python train.py --n_layer=9 --d_model=320 --head_dim=64 --d_mlp=832 --positions="rope" --tie_embeddings=false --init="trunc" --init_std_qkv=0.0255 --init_std_up=0.0255 --beta1=0.95 --weight_decay=0.077 --warmup_steps=111 --batch_tokens=65536 --seq_len=512 --steps=4192
Each number is 200 + 20 x the weight over the matrix's rms, rounded and kept within 0 to 999. Layers, rows and columns count from 0.

# layer 3 MLP down (transposed), 832x320, rms 0.121, rows 482-511, columns 0-79
221,194,197,230,201,186,177,205,207,197,180,143,193,198,221,184,191,247,214,188,192,167,206,217,217,158,210,187,189,225,187,199,217,214,178,197,175,211,188,201,231,206,186,197,207,201,190,190,220,163,212,195,222,207,201,162,197,193,157,200,180,228,201,191,182,210,230,201,205,211,203,157,226,207,188,183,205,209,222,206
196,212,181,240,195,199,225,216,147,183,216,202,205,218,190,152,209,209,185,242,192,212,237,176,218,210,210,198,230,193,221,188,204,216,195,175,196,201,188,189,195,169,217,238,250,173,232,170,149,180,216,207,241,201,161,204,195,197,213,196,223,190,245,173,173,206,208,181,208,205,209,221,198,197,183,199,213,165,210,172
144,227,186,179,189,193,205,181,172,194,174,200,170,217,192,213,207,177,189,186,193,208,221,232,185,195,148,185,228,221,186,220,179,186,208,220,223,183,204,226,223,190,189,196,170,201,200,224,197,211,198,220,225,157,196,205,192,194,224,189,229,200,171,177,206,213,163,194,194,193,219,214,227,184,218,207,190,234,219,213
188,206,212,170,178,193,202,235,222,180,205,219,184,224,188,218,181,212,207,178,208,192,197,196,153,185,195,250,173,200,212,221,190,210,204,179,232,191,196,196,177,212,167,142,187,198,198,211,199,213,225,225,222,196,217,216,201,174,182,204,243,210,235,184,185,206,224,194,182,222,217,205,191,192,218,224,214,201,185,231
217,202,212,248,199,185,222,200,200,175,223,162,172,193,186,231,203,200,228,229,178,214,196,191,216,195,187,201,168,192,202,184,192,206,189,191,199,196,209,203,192,192,173,221,228,169,216,229,215,176,196,200,235,152,182,212,221,167,179,195,169,224,199,203,201,201,191,203,218,223,180,180,223,173,214,211,207,198,195,177
254,189,206,220,229,197,186,237,208,213,204,180,213,219,188,181,188,224,246,210,216,195,194,234,194,216,183,195,177,192,157,207,210,172,220,205,229,231,163,208,212,174,207,223,196,226,226,176,205,200,278,192,159,179,221,199,219,220,220,246,207,184,223,216,202,176,213,201,203,184,195,225,204,188,185,177,173,131,159,207
217,253,198,194,189,184,225,181,209,229,237,213,190,220,217,203,216,206,161,220,228,192,218,218,173,202,169,229,193,230,143,175,211,227,193,247,210,190,211,166,206,215,175,223,160,195,190,235,216,208,190,228,209,206,174,170,193,200,210,199,201,229,214,199,199,195,159,210,221,172,177,219,222,182,203,184,203,182,230,209
219,193,231,186,171,207,227,227,192,208,191,237,194,196,238,207,214,204,230,209,180,183,193,202,179,188,177,215,171,185,192,202,175,246,196,186,183,233,222,167,202,163,195,195,221,219,217,157,192,217,197,205,208,218,215,165,173,189,187,210,218,189,205,211,198,216,192,213,199,198,201,226,178,188,212,182,212,211,220,211
169,211,157,176,180,199,239,211,160,162,195,233,182,202,201,217,168,196,193,192,169,212,194,195,219,207,214,210,217,215,182,167,181,208,183,216,186,179,194,181,171,203,207,187,220,197,179,233,209,200,200,187,194,203,212,205,171,173,192,185,199,193,189,212,192,190,188,178,182,185,180,216,208,199,175,209,171,187,211,203
186,181,188,179,192,202,157,226,186,212,211,202,214,221,220,209,209,206,207,197,191,176,186,246,224,183,188,189,240,220,172,205,194,228,195,189,179,221,170,200,201,198,191,200,216,201,178,186,208,187,183,178,196,206,227,199,202,211,176,182,172,193,185,178,193,217,173,235,183,190,205,203,203,205,201,190,200,181,246,186
162,200,191,219,227,216,197,180,213,194,187,180,200,254,181,193,202,181,180,187,181,173,189,169,202,177,164,224,217,186,154,220,197,201,186,171,194,228,174,165,211,215,193,191,199,172,209,192,202,211,188,218,197,224,209,169,201,175,183,196,189,210,178,187,209,192,235,159,178,195,151,186,192,161,228,204,233,218,191,207
183,181,163,195,231,264,203,186,174,172,202,235,205,200,194,175,189,188,195,182,195,244,206,213,230,200,161,225,217,213,182,161,209,198,166,224,207,256,173,203,176,223,181,179,165,189,171,177,176,196,175,212,199,211,198,213,181,190,196,158,188,167,216,181,204,229,172,205,202,208,172,207,263,219,229,143,185,206,206,206
204,188,210,209,216,217,207,206,210,189,168,208,212,197,165,203,230,234,215,188,172,163,182,191,197,199,210,184,223,175,189,211,174,223,205,188,205,176,212,193,172,197,204,176,190,212,214,200,190,185,181,233,197,182,235,191,172,237,183,208,205,231,216,159,180,217,199,229,220,262,217,202,194,225,210,214,222,209,213,215
206,187,204,186,208,216,157,197,205,212,233,231,191,180,179,202,208,188,219,228,212,183,207,153,169,169,181,222,176,201,180,218,182,153,230,198,213,221,223,176,199,184,255,208,188,193,196,208,178,205,176,206,217,194,184,202,226,228,188,196,235,199,251,172,208,202,167,195,163,184,198,181,185,218,210,204,217,163,142,204
177,205,217,216,200,209,225,226,217,204,196,213,214,196,227,183,204,178,197,201,201,230,235,230,184,198,196,210,224,200,199,202,208,182,193,190,202,214,216,177,201,206,207,194,184,232,219,179,208,170,207,222,219,204,182,224,210,206,213,216,205,196,199,204,187,183,214,201,228,175,197,205,224,217,203,196,206,214,187,196
216,180,199,220,204,211,193,213,212,209,228,175,157,196,196,181,212,181,184,203,194,205,210,190,201,197,212,208,200,183,222,236,204,201,190,191,229,209,230,187,177,213,213,216,239,199,207,229,218,218,218,214,228,164,209,225,216,179,222,198,178,191,182,203,228,192,203,184,155,187,210,191,156,169,194,156,200,210,156,211
203,195,211,189,205,238,202,218,205,223,231,201,175,182,187,160,218,189,235,201,203,195,192,195,204,180,213,187,204,203,209,178,147,229,207,191,226,197,241,238,189,196,199,178,203,226,184,201,200,202,176,173,183,174,183,180,215,205,198,189,191,196,204,190,211,203,185,211,229,215,204,194,205,193,216,169,187,205,231,173
199,153,209,197,208,194,210,150,207,207,178,182,221,203,228,185,217,210,230,199,179,164,235,234,201,187,200,192,203,205,233,218,208,199,221,206,218,187,156,223,244,217,242,193,209,194,200,192,187,192,189,213,199,217,224,226,192,220,205,208,200,226,193,176,164,208,217,218,225,234,201,199,222,184,167,211,188,172,193,200
226,211,191,225,185,181,193,215,220,219,212,209,210,207,186,189,188,210,168,193,218,176,220,179,220,207,225,208,173,217,242,212,218,203,196,197,205,222,191,159,205,184,219,226,164,166,206,203,190,201,188,236,190,243,224,211,221,173,215,176,213,235,198,225,224,235,183,213,193,162,213,186,192,198,184,192,174,206,181,201
230,196,204,208,172,176,178,174,207,202,235,209,221,195,202,213,204,232,204,188,151,205,183,170,190,214,191,187,232,198,206,174,186,180,177,204,222,218,214,190,235,167,200,186,185,208,212,190,195,211,257,223,233,207,159,181,214,198,202,191,225,226,161,175,214,205,215,191,211,195,181,213,193,176,215,190,183,207,197,205
168,215,211,180,202,192,195,208,212,209,208,241,225,186,193,212,208,216,221,202,196,184,247,238,215,185,177,144,194,216,172,203,162,204,211,164,205,178,185,210,214,240,176,172,220,173,219,218,221,190,198,189,186,194,156,213,217,210,183,216,201,222,209,215,209,190,188,191,205,155,210,215,214,178,171,177,205,180,241,193
171,173,240,218,158,185,191,199,201,195,187,193,238,212,220,163,194,211,212,200,203,228,221,197,182,180,180,182,229,165,207,209,182,180,167,207,203,238,215,211,189,195,241,217,206,243,201,209,186,198,222,187,240,203,162,235,191,184,184,191,180,182,177,200,208,236,213,226,134,183,173,188,227,242,222,208,193,196,156,187
190,196,202,217,222,174,210,198,176,213,187,185,216,200,217,184,210,215,204,176,217,200,172,176,213,207,187,200,231,184,219,180,185,210,187,188,190,178,207,188,186,184,205,192,214,201,213,185,194,200,211,206,210,182,194,159,199,226,197,207,177,223,183,194,203,231,205,189,210,195,183,183,186,173,204,209,207,205,197,195
216,188,183,175,188,226,179,192,197,174,216,216,199,222,185,211,196,216,167,224,236,208,157,181,211,199,209,192,200,214,189,187,178,197,178,180,168,215,197,217,200,231,191,214,190,183,212,185,190,234,200,156,168,219,205,219,184,177,203,176,177,224,211,158,189,220,191,166,237,223,203,201,245,198,205,160,222,169,208,245
227,188,188,154,210,181,185,221,214,162,226,183,166,211,209,199,202,221,206,194,211,199,190,225,184,211,179,179,201,201,221,218,209,176,202,209,175,192,235,226,239,178,224,183,187,229,229,226,230,199,196,222,228,203,202,246,134,194,174,220,191,223,186,203,185,221,268,204,204,183,236,210,201,173,207,246,187,193,171,212
185,184,201,191,209,190,183,170,180,213,211,205,193,192,230,183,219,232,211,181,237,205,199,201,197,208,227,216,180,204,200,235,181,185,224,205,212,230,234,230,217,191,226,150,214,205,168,181,182,227,215,199,189,228,168,184,203,202,225,154,210,205,176,214,228,182,210,214,236,193,197,181,201,191,199,195,210,194,192,228
223,207,201,207,204,202,230,230,197,210,202,218,178,231,216,198,202,186,221,147,189,183,182,177,196,191,210,203,168,194,193,221,195,202,173,180,193,206,209,189,192,196,176,183,200,197,190,182,198,203,209,205,208,219,169,188,206,178,228,234,198,190,178,203,219,181,199,210,176,155,178,214,188,213,179,207,202,162,216,199
190,233,150,213,163,209,172,180,217,152,209,174,183,230,230,200,210,190,199,151,172,221,216,242,221,157,167,207,218,184,187,191,182,191,210,203,186,195,193,194,173,166,244,200,215,217,181,208,216,200,188,194,191,170,248,167,232,151,203,225,195,244,174,175,197,201,193,194,166,194,179,185,200,199,222,194,174,207,183,187
184,188,218,189,251,188,200,148,194,212,190,220,198,213,231,213,163,165,192,199,226,213,195,201,204,188,214,202,165,198,212,193,188,193,200,198,200,198,183,196,215,236,195,211,193,232,189,219,170,213,209,192,177,168,202,165,184,149,208,185,206,175,211,177,198,200,216,155,172,182,196,203,183,212,216,188,207,154,187,201
196,211,203,208,233,188,140,204,196,197,197,222,152,190,188,219,198,194,191,189,192,236,216,190,167,208,220,138,204,172,187,176,219,222,223,219,212,206,217,212,142,166,233,193,187,187,197,207,203,196,172,198,180,261,195,227,143,169,200,203,187,206,188,214,206,202,218,160,194,193,187,203,210,239,232,227,196,215,222,193
# layer 3 MLP gate, 832x320, rms 0.13, rows 483-511, columns 0-79
195,215,208,227,224,194,199,192,211,208,235,253,207,238,174,194,187,197,224,205,192,210,212,169,198,207,203,220,186,212,226,176,239,215,217,199,187,181,201,218,182,195,218,218,209,219,193,216,222,174,227,196,209,240,221,202,234,210,228,197,203,167,186,189,186,190,226,190,260,214,193,198,225,204,198,194,212,197,193,249
155,213,211,234,231,170,211,169,194,210,148,222,191,232,217,213,171,216,194,193,192,208,194,218,195,197,159,181,215,188,225,213,212,182,206,180,198,200,182,198,215,188,190,178,182,217,201,190,180,206,222,244,185,191,193,192,195,208,225,216,218,191,221,202,170,209,181,183,198,224,214,158,215,205,221,212,188,225,186,218
222,203,188,242,232,198,211,170,224,203,233,230,215,192,226,184,228,219,215,186,201,183,203,180,180,207,163,209,208,199,190,179,187,208,197,192,200,216,167,228,204,221,193,226,180,188,189,192,194,192,191,161,195,205,196,227,141,201,166,226,207,204,197,200,203,192,182,184,180,222,190,217,200,211,213,208,177,182,202,202
236,195,196,186,166,210,191,209,218,185,171,178,214,197,216,158,204,231,184,192,202,210,208,211,219,212,207,181,182,211,177,215,163,220,203,190,206,224,215,215,164,228,210,237,204,170,197,186,209,213,162,203,220,213,172,241,176,200,185,193,175,206,184,195,190,173,237,186,177,156,171,211,205,200,213,148,193,172,218,234
221,199,186,224,184,183,207,223,210,171,214,186,196,216,240,230,203,198,173,215,185,187,192,181,204,155,182,200,207,220,180,190,194,202,207,176,206,187,179,167,226,164,194,204,235,209,189,202,207,180,199,205,199,230,222,225,175,213,177,201,174,188,204,190,201,227,190,213,240,240,190,211,214,173,218,157,222,198,220,251
190,211,201,183,202,216,187,208,225,202,202,199,219,173,181,195,223,186,183,247,192,188,204,206,193,222,170,194,202,195,163,187,196,233,194,271,190,215,199,183,186,199,209,196,183,245,188,251,199,209,148,202,240,226,183,200,213,217,178,204,186,192,228,177,183,196,244,201,171,214,205,238,221,191,179,184,192,206,180,184
185,224,193,206,228,195,178,168,246,194,229,202,234,229,225,178,197,197,218,188,191,217,174,205,193,183,220,241,180,213,174,220,171,209,214,200,162,207,185,225,192,201,205,210,250,192,196,186,215,197,206,227,200,180,185,186,181,221,185,199,170,184,231,211,204,221,177,196,170,197,181,171,236,193,206,203,209,209,200,209
230,179,205,226,195,177,209,192,223,265,175,225,214,199,197,220,202,211,209,210,181,192,207,198,169,227,183,170,186,210,202,223,200,202,187,209,223,189,198,195,184,199,211,176,196,199,228,199,201,232,186,199,223,224,210,206,215,170,235,158,204,237,189,220,188,237,181,178,219,211,211,163,210,200,226,225,208,179,225,212
198,192,201,223,183,202,193,211,207,216,213,188,193,221,175,203,177,197,190,198,199,204,193,216,200,215,207,222,192,230,208,193,185,185,213,198,152,223,189,243,201,184,194,186,190,189,171,187,202,182,178,196,216,190,166,218,191,221,235,195,200,218,217,231,203,187,216,211,166,190,210,202,198,254,232,210,217,203,182,186
195,223,216,190,195,199,201,177,195,164,203,201,214,207,196,240,189,188,195,197,204,224,201,170,177,191,194,212,182,208,202,186,196,220,169,173,210,194,187,207,205,184,207,216,202,215,194,229,210,215,180,190,207,187,208,184,219,186,181,187,173,197,193,194,184,204,212,230,247,220,221,203,261,191,197,188,168,149,195,218
173,210,204,223,195,213,181,199,223,186,221,240,200,205,227,213,199,227,236,204,197,201,246,188,241,204,197,197,195,195,215,190,216,217,197,200,216,198,209,182,210,200,225,212,208,188,219,201,179,243,183,193,213,221,216,183,208,227,205,174,192,202,241,194,226,215,174,207,191,169,208,230,195,168,202,204,236,220,197,222
214,219,208,174,190,178,184,215,213,204,195,184,174,197,173,243,192,182,213,217,158,205,204,199,193,224,193,213,193,217,209,181,210,215,220,192,181,187,211,187,195,204,215,184,198,212,206,213,184,224,213,165,200,184,196,191,194,197,233,176,164,229,161,191,208,208,218,167,197,167,195,166,218,177,207,171,206,171,211,205
212,216,187,201,208,194,217,207,155,223,244,209,197,203,194,226,188,167,201,194,196,201,223,174,214,226,204,201,216,191,200,180,191,208,193,192,190,185,208,240,181,180,199,208,209,211,192,195,209,193,199,175,202,189,194,205,175,197,186,190,201,184,190,190,189,180,192,215,193,209,210,193,183,219,189,208,178,178,206,173
218,181,169,172,199,217,184,219,192,178,212,186,196,196,174,187,236,214,216,235,221,186,235,207,152,203,179,205,215,201,216,181,210,231,200,193,197,234,193,189,194,152,174,191,184,222,172,244,225,207,206,222,169,239,212,223,187,199,209,178,181,186,192,197,213,176,207,201,213,178,213,211,204,209,177,199,222,181,184,213
193,210,198,197,152,190,201,241,201,194,249,177,218,178,193,198,188,181,189,228,160,188,158,199,182,202,193,217,199,199,199,186,188,190,180,199,204,206,199,197,200,200,175,229,189,198,202,181,214,164,224,177,206,202,185,211,219,190,189,229,227,198,184,189,213,218,211,205,164,223,211,195,210,204,204,187,218,238,238,197
198,210,174,166,219,164,185,214,223,200,196,178,229,212,210,203,213,190,215,209,220,204,168,220,170,189,184,252,211,209,184,213,188,185,219,202,204,192,213,171,205,184,204,224,218,199,176,218,184,195,200,148,169,213,178,189,183,234,214,201,181,229,194,214,190,245,195,221,185,231,192,179,215,220,189,180,208,198,208,218
171,209,227,239,160,187,185,199,193,219,234,241,210,254,198,196,174,181,198,190,179,185,194,206,229,192,200,217,200,207,203,199,211,197,183,196,241,188,223,238,165,202,182,213,201,231,217,222,219,158,207,195,258,201,217,213,195,201,188,179,219,176,230,197,204,190,196,184,195,169,215,217,226,196,188,188,179,192,193,192
169,194,184,170,153,178,208,177,215,178,165,182,156,229,191,179,187,219,224,174,214,224,202,223,201,208,166,210,207,187,180,150,212,206,190,168,207,189,178,206,191,210,228,180,206,200,206,208,173,187,207,172,208,249,212,213,180,191,207,206,190,199,193,180,187,201,198,170,210,210,201,208,234,251,190,160,190,212,218,209
193,180,186,177,178,206,168,172,205,227,230,180,238,216,202,252,217,189,207,220,218,191,217,199,204,204,159,236,213,250,230,239,212,207,191,209,228,225,164,194,229,189,170,202,187,220,201,232,195,185,194,229,193,184,189,216,219,249,214,185,189,241,215,214,208,209,218,189,206,209,212,217,245,186,203,242,214,228,185,233
199,212,185,254,238,207,213,186,204,173,223,201,223,204,204,193,200,177,176,172,188,175,187,194,201,169,241,207,171,191,191,200,188,211,212,202,258,178,186,186,204,203,207,199,189,205,162,205,217,189,211,214,175,215,193,178,198,194,227,183,191,185,179,195,197,223,164,202,223,213,214,222,190,222,162,209,183,208,221,177
209,219,221,209,220,156,197,174,176,218,210,180,253,225,197,225,198,148,189,228,208,217,198,193,152,182,222,215,200,211,175,168,206,190,184,222,197,214,174,221,208,220,186,206,181,188,211,214,215,204,182,212,160,200,205,163,199,220,185,214,232,176,166,214,190,182,221,195,218,224,217,210,211,227,194,190,203,197,215,200
163,172,216,178,189,175,178,193,189,187,197,217,192,192,183,204,186,225,202,221,216,190,226,175,182,180,230,206,205,210,227,202,214,233,192,184,186,164,182,233,188,215,195,221,204,190,183,171,196,228,192,185,225,194,216,221,224,194,203,163,238,190,141,186,221,222,185,204,198,211,160,185,216,210,210,194,205,211,176,197
213,211,241,214,209,213,210,188,199,224,202,191,186,182,204,194,172,172,197,199,227,186,194,186,200,219,189,225,192,196,213,188,195,211,179,187,192,211,201,169,213,229,184,204,174,235,190,174,225,229,225,185,208,201,200,197,204,152,188,165,242,237,165,197,198,201,150,219,168,223,195,177,183,179,175,187,229,206,162,185
176,194,158,183,180,204,226,205,228,194,181,202,206,194,220,207,223,160,209,220,231,203,235,216,189,212,171,200,208,195,204,212,180,154,191,196,188,187,178,180,187,202,183,189,208,206,181,236,207,198,234,174,160,205,199,185,195,190,191,198,172,219,171,176,230,185,226,208,232,215,232,208,223,227,181,181,182,201,188,195
176,202,195,210,160,244,169,208,126,223,218,186,191,208,225,219,216,233,254,194,186,206,179,190,226,207,223,198,201,201,187,203,211,184,189,217,191,185,188,183,179,208,223,184,196,204,167,210,195,196,202,190,203,208,214,226,172,214,157,196,196,190,229,196,221,165,225,194,183,214,179,209,155,178,192,179,193,210,184,178
182,174,188,223,216,215,190,183,217,204,223,198,219,186,163,179,190,198,180,195,248,201,238,185,202,178,218,217,247,194,174,179,206,225,204,202,190,186,178,192,235,154,235,202,188,198,199,209,216,206,210,199,181,179,212,215,149,198,233,160,237,134,204,191,195,210,174,212,182,184,217,190,212,237,192,239,207,206,217,181
201,202,213,191,180,167,212,199,199,175,219,182,180,192,185,162,224,178,225,153,200,207,172,196,209,187,193,179,157,186,204,190,208,179,191,206,172,200,212,196,189,190,205,193,223,205,208,231,205,202,215,217,188,178,188,198,185,221,208,161,210,213,199,217,191,191,165,176,160,212,179,216,190,179,227,170,222,184,237,204
175,198,201,183,185,175,194,209,174,208,163,210,226,191,187,215,185,156,199,210,219,192,194,221,200,204,203,198,189,187,196,178,205,199,168,183,238,180,198,163,179,209,224,223,218,179,208,192,195,170,222,202,170,201,192,187,190,198,198,203,244,204,192,188,227,210,208,206,205,200,176,224,230,245,169,201,205,186,234,206
188,206,215,217,154,186,204,219,217,196,210,230,183,195,167,235,191,168,178,174,202,200,229,213,184,220,210,219,236,174,204,174,195,196,180,197,205,178,213,186,203,205,224,207,222,209,201,170,204,189,191,182,157,212,167,212,222,248,159,183,206,215,158,237,205,201,230,202,147,170,201,182,175,194,184,233,248,215,186,184
# layer 3 MLP up, 832x320, rms 0.133, rows 483-511, columns 0-79
223,212,202,232,194,172,230,195,216,176,186,188,189,191,162,199,205,137,198,245,198,202,228,228,198,236,212,208,221,152,240,201,132,175,238,181,159,191,181,198,172,191,231,186,186,221,208,146,216,206,189,211,188,261,215,242,204,222,199,201,200,211,232,199,217,155,209,201,214,196,220,192,199,197,153,210,196,193,194,228
215,233,191,207,212,205,189,182,213,187,188,203,208,174,192,202,223,202,198,226,238,209,194,162,223,183,208,189,197,207,198,182,176,188,202,203,191,199,204,169,210,194,221,181,226,227,157,232,204,170,196,193,190,215,211,207,180,184,177,154,226,199,189,204,196,219,213,178,216,208,154,209,200,231,238,205,202,187,208,244
199,188,206,180,197,177,198,205,190,206,226,208,198,209,181,192,238,216,191,182,225,220,220,187,184,220,203,208,175,213,220,210,174,243,199,191,232,188,193,232,184,188,179,205,201,207,174,184,200,216,225,192,203,193,197,210,200,205,179,208,206,190,208,218,194,184,226,196,202,181,160,181,211,234,203,236,211,187,209,229
185,187,207,209,201,205,177,203,153,189,218,157,168,199,192,212,240,192,224,234,203,193,166,209,198,200,207,198,197,180,197,212,188,158,192,177,195,184,190,183,180,212,205,223,197,189,207,164,184,181,198,206,163,220,203,194,243,155,178,187,186,203,210,183,167,189,182,206,172,193,141,147,221,226,185,197,193,265,198,220
182,227,206,220,190,202,231,177,174,178,149,197,198,204,191,211,203,172,193,192,197,186,149,222,203,179,197,207,210,179,163,212,177,178,174,192,197,172,183,173,194,188,174,158,236,182,201,162,209,213,176,177,148,197,197,223,158,210,174,191,196,215,208,213,199,206,190,198,193,201,202,206,216,200,198,170,201,206,215,207
209,190,210,194,228,213,198,224,215,180,202,206,204,184,157,172,217,207,187,221,230,171,208,162,187,224,204,186,170,198,186,201,196,240,205,201,235,230,201,211,207,216,249,243,203,186,195,213,204,220,205,206,189,229,200,224,202,195,211,192,202,163,201,173,220,201,224,183,207,199,187,187,206,194,209,213,197,211,207,207
196,170,212,188,210,187,195,211,169,170,203,184,218,202,210,186,146,221,218,182,196,192,214,192,204,220,167,203,201,205,199,176,183,187,210,194,203,203,190,191,179,215,208,212,180,207,208,209,193,208,162,206,200,185,189,167,250,197,185,194,156,202,175,203,199,188,199,195,202,218,209,209,217,211,207,196,225,240,195,195
178,215,191,159,219,200,223,187,195,195,207,191,234,212,228,204,191,212,186,209,194,188,194,199,192,244,224,182,200,209,239,218,210,238,225,170,213,211,212,200,182,211,218,207,167,200,236,223,227,201,179,235,215,192,192,221,163,223,182,194,181,217,161,173,210,202,247,222,194,204,219,188,212,206,245,145,243,196,180,178
196,203,182,224,208,196,216,174,202,195,182,201,210,180,193,180,184,225,191,201,228,204,206,210,219,204,208,206,157,179,179,221,186,219,188,203,183,175,177,215,221,176,224,229,221,194,187,218,236,192,215,176,221,192,220,223,205,192,219,184,195,204,210,211,201,182,197,197,200,217,187,242,154,190,196,167,210,220,187,227
191,228,207,238,163,213,209,178,184,214,202,222,208,204,199,181,217,205,203,187,194,175,189,221,169,206,176,204,153,161,183,202,215,201,186,191,199,196,210,207,221,194,209,201,217,224,181,207,200,217,181,190,208,163,260,183,205,200,182,204,206,220,174,213,192,216,207,178,179,223,205,195,229,222,161,202,191,178,191,204
239,209,215,222,223,237,185,199,231,160,218,236,202,176,159,190,188,206,225,216,204,188,177,184,200,191,228,194,184,197,207,216,203,204,186,189,197,178,202,178,194,206,202,191,218,214,174,210,226,176,207,191,200,219,222,212,189,201,198,202,178,210,166,184,175,180,239,230,196,195,192,198,213,209,223,217,163,189,226,167
200,229,170,219,195,195,181,220,171,225,203,188,207,214,207,201,189,217,189,213,195,241,213,199,202,229,205,196,169,206,197,205,198,214,193,199,203,240,212,220,207,195,212,220,198,197,211,232,204,196,194,166,200,218,211,193,204,183,202,188,200,181,196,211,162,167,187,191,164,204,216,201,181,191,209,176,178,202,205,206
169,185,231,203,172,173,143,227,201,223,205,182,219,190,213,148,190,184,191,198,240,188,187,230,175,225,240,224,229,237,235,185,234,179,222,217,258,158,167,180,213,202,177,213,190,182,197,206,191,225,215,211,223,224,192,176,197,192,230,196,206,179,235,228,208,233,208,190,181,198,195,200,190,207,219,179,217,190,198,186
196,222,195,168,209,189,189,197,164,220,212,183,241,203,165,165,189,217,197,197,204,192,217,199,192,191,185,220,199,160,196,216,202,228,190,184,250,190,189,185,183,219,169,181,203,210,204,188,189,213,191,192,187,178,182,206,186,214,190,214,179,194,171,233,174,200,198,224,197,170,182,186,216,239,211,217,211,181,176,228
216,206,214,173,152,205,172,205,157,199,225,164,202,237,197,167,162,195,202,221,224,188,181,225,199,214,202,167,184,189,203,196,228,183,200,200,167,199,234,236,211,207,220,208,195,217,186,207,211,187,217,237,223,225,183,198,207,212,262,249,212,192,215,218,187,216,183,205,189,182,203,208,202,231,210,204,218,189,200,203
170,203,205,218,195,230,197,188,182,216,207,258,200,196,182,208,194,192,210,191,184,196,240,198,229,225,215,150,207,209,191,215,172,213,212,216,211,204,179,237,208,202,188,163,183,198,234,197,212,215,203,252,202,208,226,204,188,182,174,220,197,211,201,191,188,156,191,185,201,176,178,187,186,181,212,209,197,227,205,200
190,207,212,214,202,213,190,195,186,208,215,210,211,224,179,168,187,233,208,197,187,240,169,209,250,167,194,201,193,197,236,175,196,186,187,223,213,185,219,206,166,249,207,212,198,238,210,190,189,163,168,208,187,211,244,229,204,171,209,208,210,200,158,173,210,179,194,221,234,180,215,217,177,178,183,201,167,162,201,194
219,182,214,223,202,146,181,203,178,183,194,175,205,192,164,226,157,184,162,221,208,197,191,182,180,217,243,213,206,214,216,206,188,223,208,189,219,160,156,198,203,197,178,193,191,173,204,222,202,202,236,220,234,188,213,195,207,217,235,203,225,184,215,241,186,181,193,218,236,217,171,216,191,181,201,209,221,201,217,172
184,203,185,230,201,202,154,178,195,210,173,194,176,162,179,188,243,210,188,201,170,240,229,214,219,244,181,199,219,185,229,201,230,179,198,193,228,193,230,195,197,223,199,196,209,225,186,190,189,200,197,188,195,226,226,226,193,228,209,207,206,161,196,214,190,177,198,221,178,201,192,226,171,198,219,198,178,236,233,192
208,194,191,211,196,186,213,206,196,189,190,211,203,199,205,175,189,168,191,195,228,178,182,247,217,169,225,201,203,247,214,172,202,197,179,182,193,183,208,173,212,217,202,190,211,188,205,207,210,203,200,190,214,184,206,184,216,172,191,162,188,167,199,172,226,219,192,220,212,204,162,203,189,198,187,180,182,201,172,228
189,170,195,184,189,189,184,201,220,178,171,183,187,224,200,190,170,203,202,171,209,197,186,203,206,202,194,213,232,161,210,216,216,201,218,169,207,174,217,208,209,205,220,192,203,206,191,163,171,231,194,188,203,192,207,187,202,161,219,195,185,208,228,194,224,207,170,228,142,206,211,196,168,233,214,184,182,190,189,226
229,181,200,222,202,192,206,187,185,228,190,205,214,210,200,219,217,197,199,200,219,158,149,179,231,195,222,208,181,195,187,219,187,180,176,211,202,236,173,204,192,185,225,206,160,176,202,208,224,189,239,203,178,208,211,174,189,234,218,209,191,188,244,222,207,175,193,177,202,194,231,198,206,175,212,217,227,232,192,190
230,180,191,219,207,214,212,205,191,175,189,217,213,231,217,209,199,212,202,199,182,177,182,147,219,199,227,187,212,219,219,246,189,175,234,206,191,212,197,229,200,196,201,234,183,167,212,182,220,160,203,192,189,156,181,199,174,225,244,209,198,189,223,227,218,215,197,204,209,215,209,183,158,212,185,229,171,191,233,214
204,214,234,199,164,168,199,187,201,198,211,212,207,194,198,210,183,188,234,201,207,196,193,211,214,204,160,177,209,212,184,208,211,192,197,189,254,212,193,206,199,189,214,179,200,205,208,230,209,192,208,161,228,155,181,243,213,181,186,188,225,200,187,173,185,210,191,179,200,207,245,202,190,219,231,218,166,204,196,183
204,178,219,205,220,173,213,214,219,176,170,236,184,172,185,205,210,229,198,218,230,184,200,226,192,209,198,222,199,169,202,195,191,212,166,212,206,219,228,180,211,202,188,197,217,202,223,203,163,209,184,211,233,202,179,191,193,209,207,201,195,198,166,187,199,218,193,164,207,236,168,165,199,218,199,159,183,188,194,213
191,207,220,166,189,237,191,224,207,197,180,176,217,184,182,204,205,197,220,183,190,202,203,191,167,214,191,209,196,198,209,218,201,222,197,226,198,253,219,202,209,214,212,164,193,172,203,181,167,201,207,197,198,217,170,200,190,234,189,219,181,207,195,215,188,178,223,222,213,171,179,214,218,202,196,198,215,174,199,200
213,218,228,236,243,234,198,218,237,221,172,230,158,209,242,208,139,218,193,202,210,211,196,200,221,217,198,225,225,200,180,207,196,204,174,220,181,205,208,244,224,223,204,223,231,224,198,191,208,216,173,186,213,180,211,205,219,195,180,185,198,196,181,227,177,222,204,181,181,194,201,201,214,208,199,179,183,199,154,202
241,231,212,172,220,181,209,205,221,220,199,224,198,202,174,186,212,218,215,204,208,225,237,180,204,197,173,215,219,180,185,220,210,231,220,216,180,201,192,180,191,205,171,203,206,211,242,207,151,191,192,226,213,223,227,239,226,205,204,196,195,209,208,221,248,219,210,217,211,192,171,209,239,194,220,188,192,191,189,199
198,194,212,182,188,186,177,216,193,234,181,232,216,173,205,252,194,186,193,188,220,196,206,205,166,244,178,178,198,157,199,166,200,192,203,185,197,200,212,181,186,188,207,207,193,177,212,163,220,190,163,192,185,213,148,230,169,226,162,174,234,197,184,227,202,205,232,160,198,162,187,204,200,195,173,215,206,214,134,206